Weights of a small transformer language model.
Training: a variant of SOAP for these matrices, 177M tokens, 2697 steps.
Each number is 128 + 24 x the weight over the matrix's rms, rounded and kept within 0 to 255. Layers, rows and columns count from 0.

# layer 4 MLP up, 768x192, rms 0.15, rows 761-767, columns 144-191
[[103 125 106 182 146 137 173 116 113 139  91 153  98 144 151 148 129  92  84 142 145 117  95 126 141 114 115  96 131 144 132 164 110 147 142 121 166 123 157 144 159 109 138 138  93 147 118 177]
 [123 108 122  83 125 132 152 103 120 140 132 124 123 204 145 178 168 112 126 134 146 122  99 133 125 100 126 121 120  93 186 116 103 170 145 112  81  85 124 138 119 127 114  98 117 147  80 155]
 [139 108 156 119 161 127 106 110 121 132  89 148 116  79 117 118 150 188 121 113 133 106 158 126 195 140 149 110 138 147 116 120 100 127 132 142 152 150 134 118 127 125 148 139 145 168 116 120]
 [138 161 145 137 164 126  83 131 122  76 107  89  89 108  96 146  84 165 150 142 103  75  73 126 129  99  70 116 144  92 137 107 122 166 117 108 185 118 102 143  97 132 103 153 123 118  87  78]
 [150 162 102 116 112 118 137 119  90  88 144 148 113  81 121 107 151 139  92 141 107 123  94 135 147 137 126 156  91 124 153 142 138 137 144 148 125 128 153 129 150 105 152 121 160 135 126 153]
 [109 153 125 141 108 119 121 161 126 103 107 129  87 106 110 164 113 175 142 117 180 128 133  97  97 113 153  93  89 162  94 146 187 146 114 152 106 128 126  93 167 132 102 153 125 145 116 142]
 [130 118 115 185 165  98 155 121 125  79 141 117  93  97 140 172 158 134  80 175  80 138 150 133 173  88  74 155  92 156 126 120 148  99 154 120 148  89 118 129  81 120 107 104 127 147  84  93]]
# layer 4 MLP down (transposed), 768x192, rms 0.142, rows 761-767, columns 144-191
[[ 85 102  98 114 149 161 106 116 105 137 136 129 101 126 130 128 127 119 135  92 147  99 168 144 115  99 158 126 117 141 146 139 130 152 147 142 165 155 153 133 137 123 155  87 120 150 124 157]
 [153 110 106 124 148 117 129 123 124 159 132 156 149 136 137 114 123 128  78 161 132 159  91 170 160 154 140 121 114 135 144 154  88 149 161 167 136 127 133 109 163 107 148 171 176 125 100  81]
 [101 120  66 151  98  79 117 129 156 119 140 143 156 119 134  86 124 121 203  76 123  88 123 106 191 194 181  70  64 105  87 139  97 147 121 162 186  78  86  92 135 161 156 162 145 158 113 118]
 [117 159 116 157 105 113 120 150  59 141  94 209 140  46 141 140 134 150 134 128 123 106  59 143 103 124 119 129 160 120 104  93 137  83 126  72 166 108 122 103  92 115 140 158 134  92 151 135]
 [128 130 138 120 143 174 114 134  97 139 144 145 131 155 125 174 140 144 175 138  75 112 126 157 140 142 145  99 111 108 125 105 142 119 137 116 104 101 147 133 120 163 103 131 115 158 134  95]
 [131 124 135 123 151 184 172 128 136 113 126 123  68 117  76 110 104  95  98  75  85 108 146 172 132 118 112 165  87 124 165 125  79 140 105 143 130 123 130 117 136 118 128 137 157 180 106 140]
 [118 153 137 118 104  97 168 140 159 115 140 164 128 104 112 121 165 157  94 209 132 108 149 139 188  95 103 167  74 130 117  39  48  99 173 138 134 151  94 149 129 130  95 141  62 156  90  82]]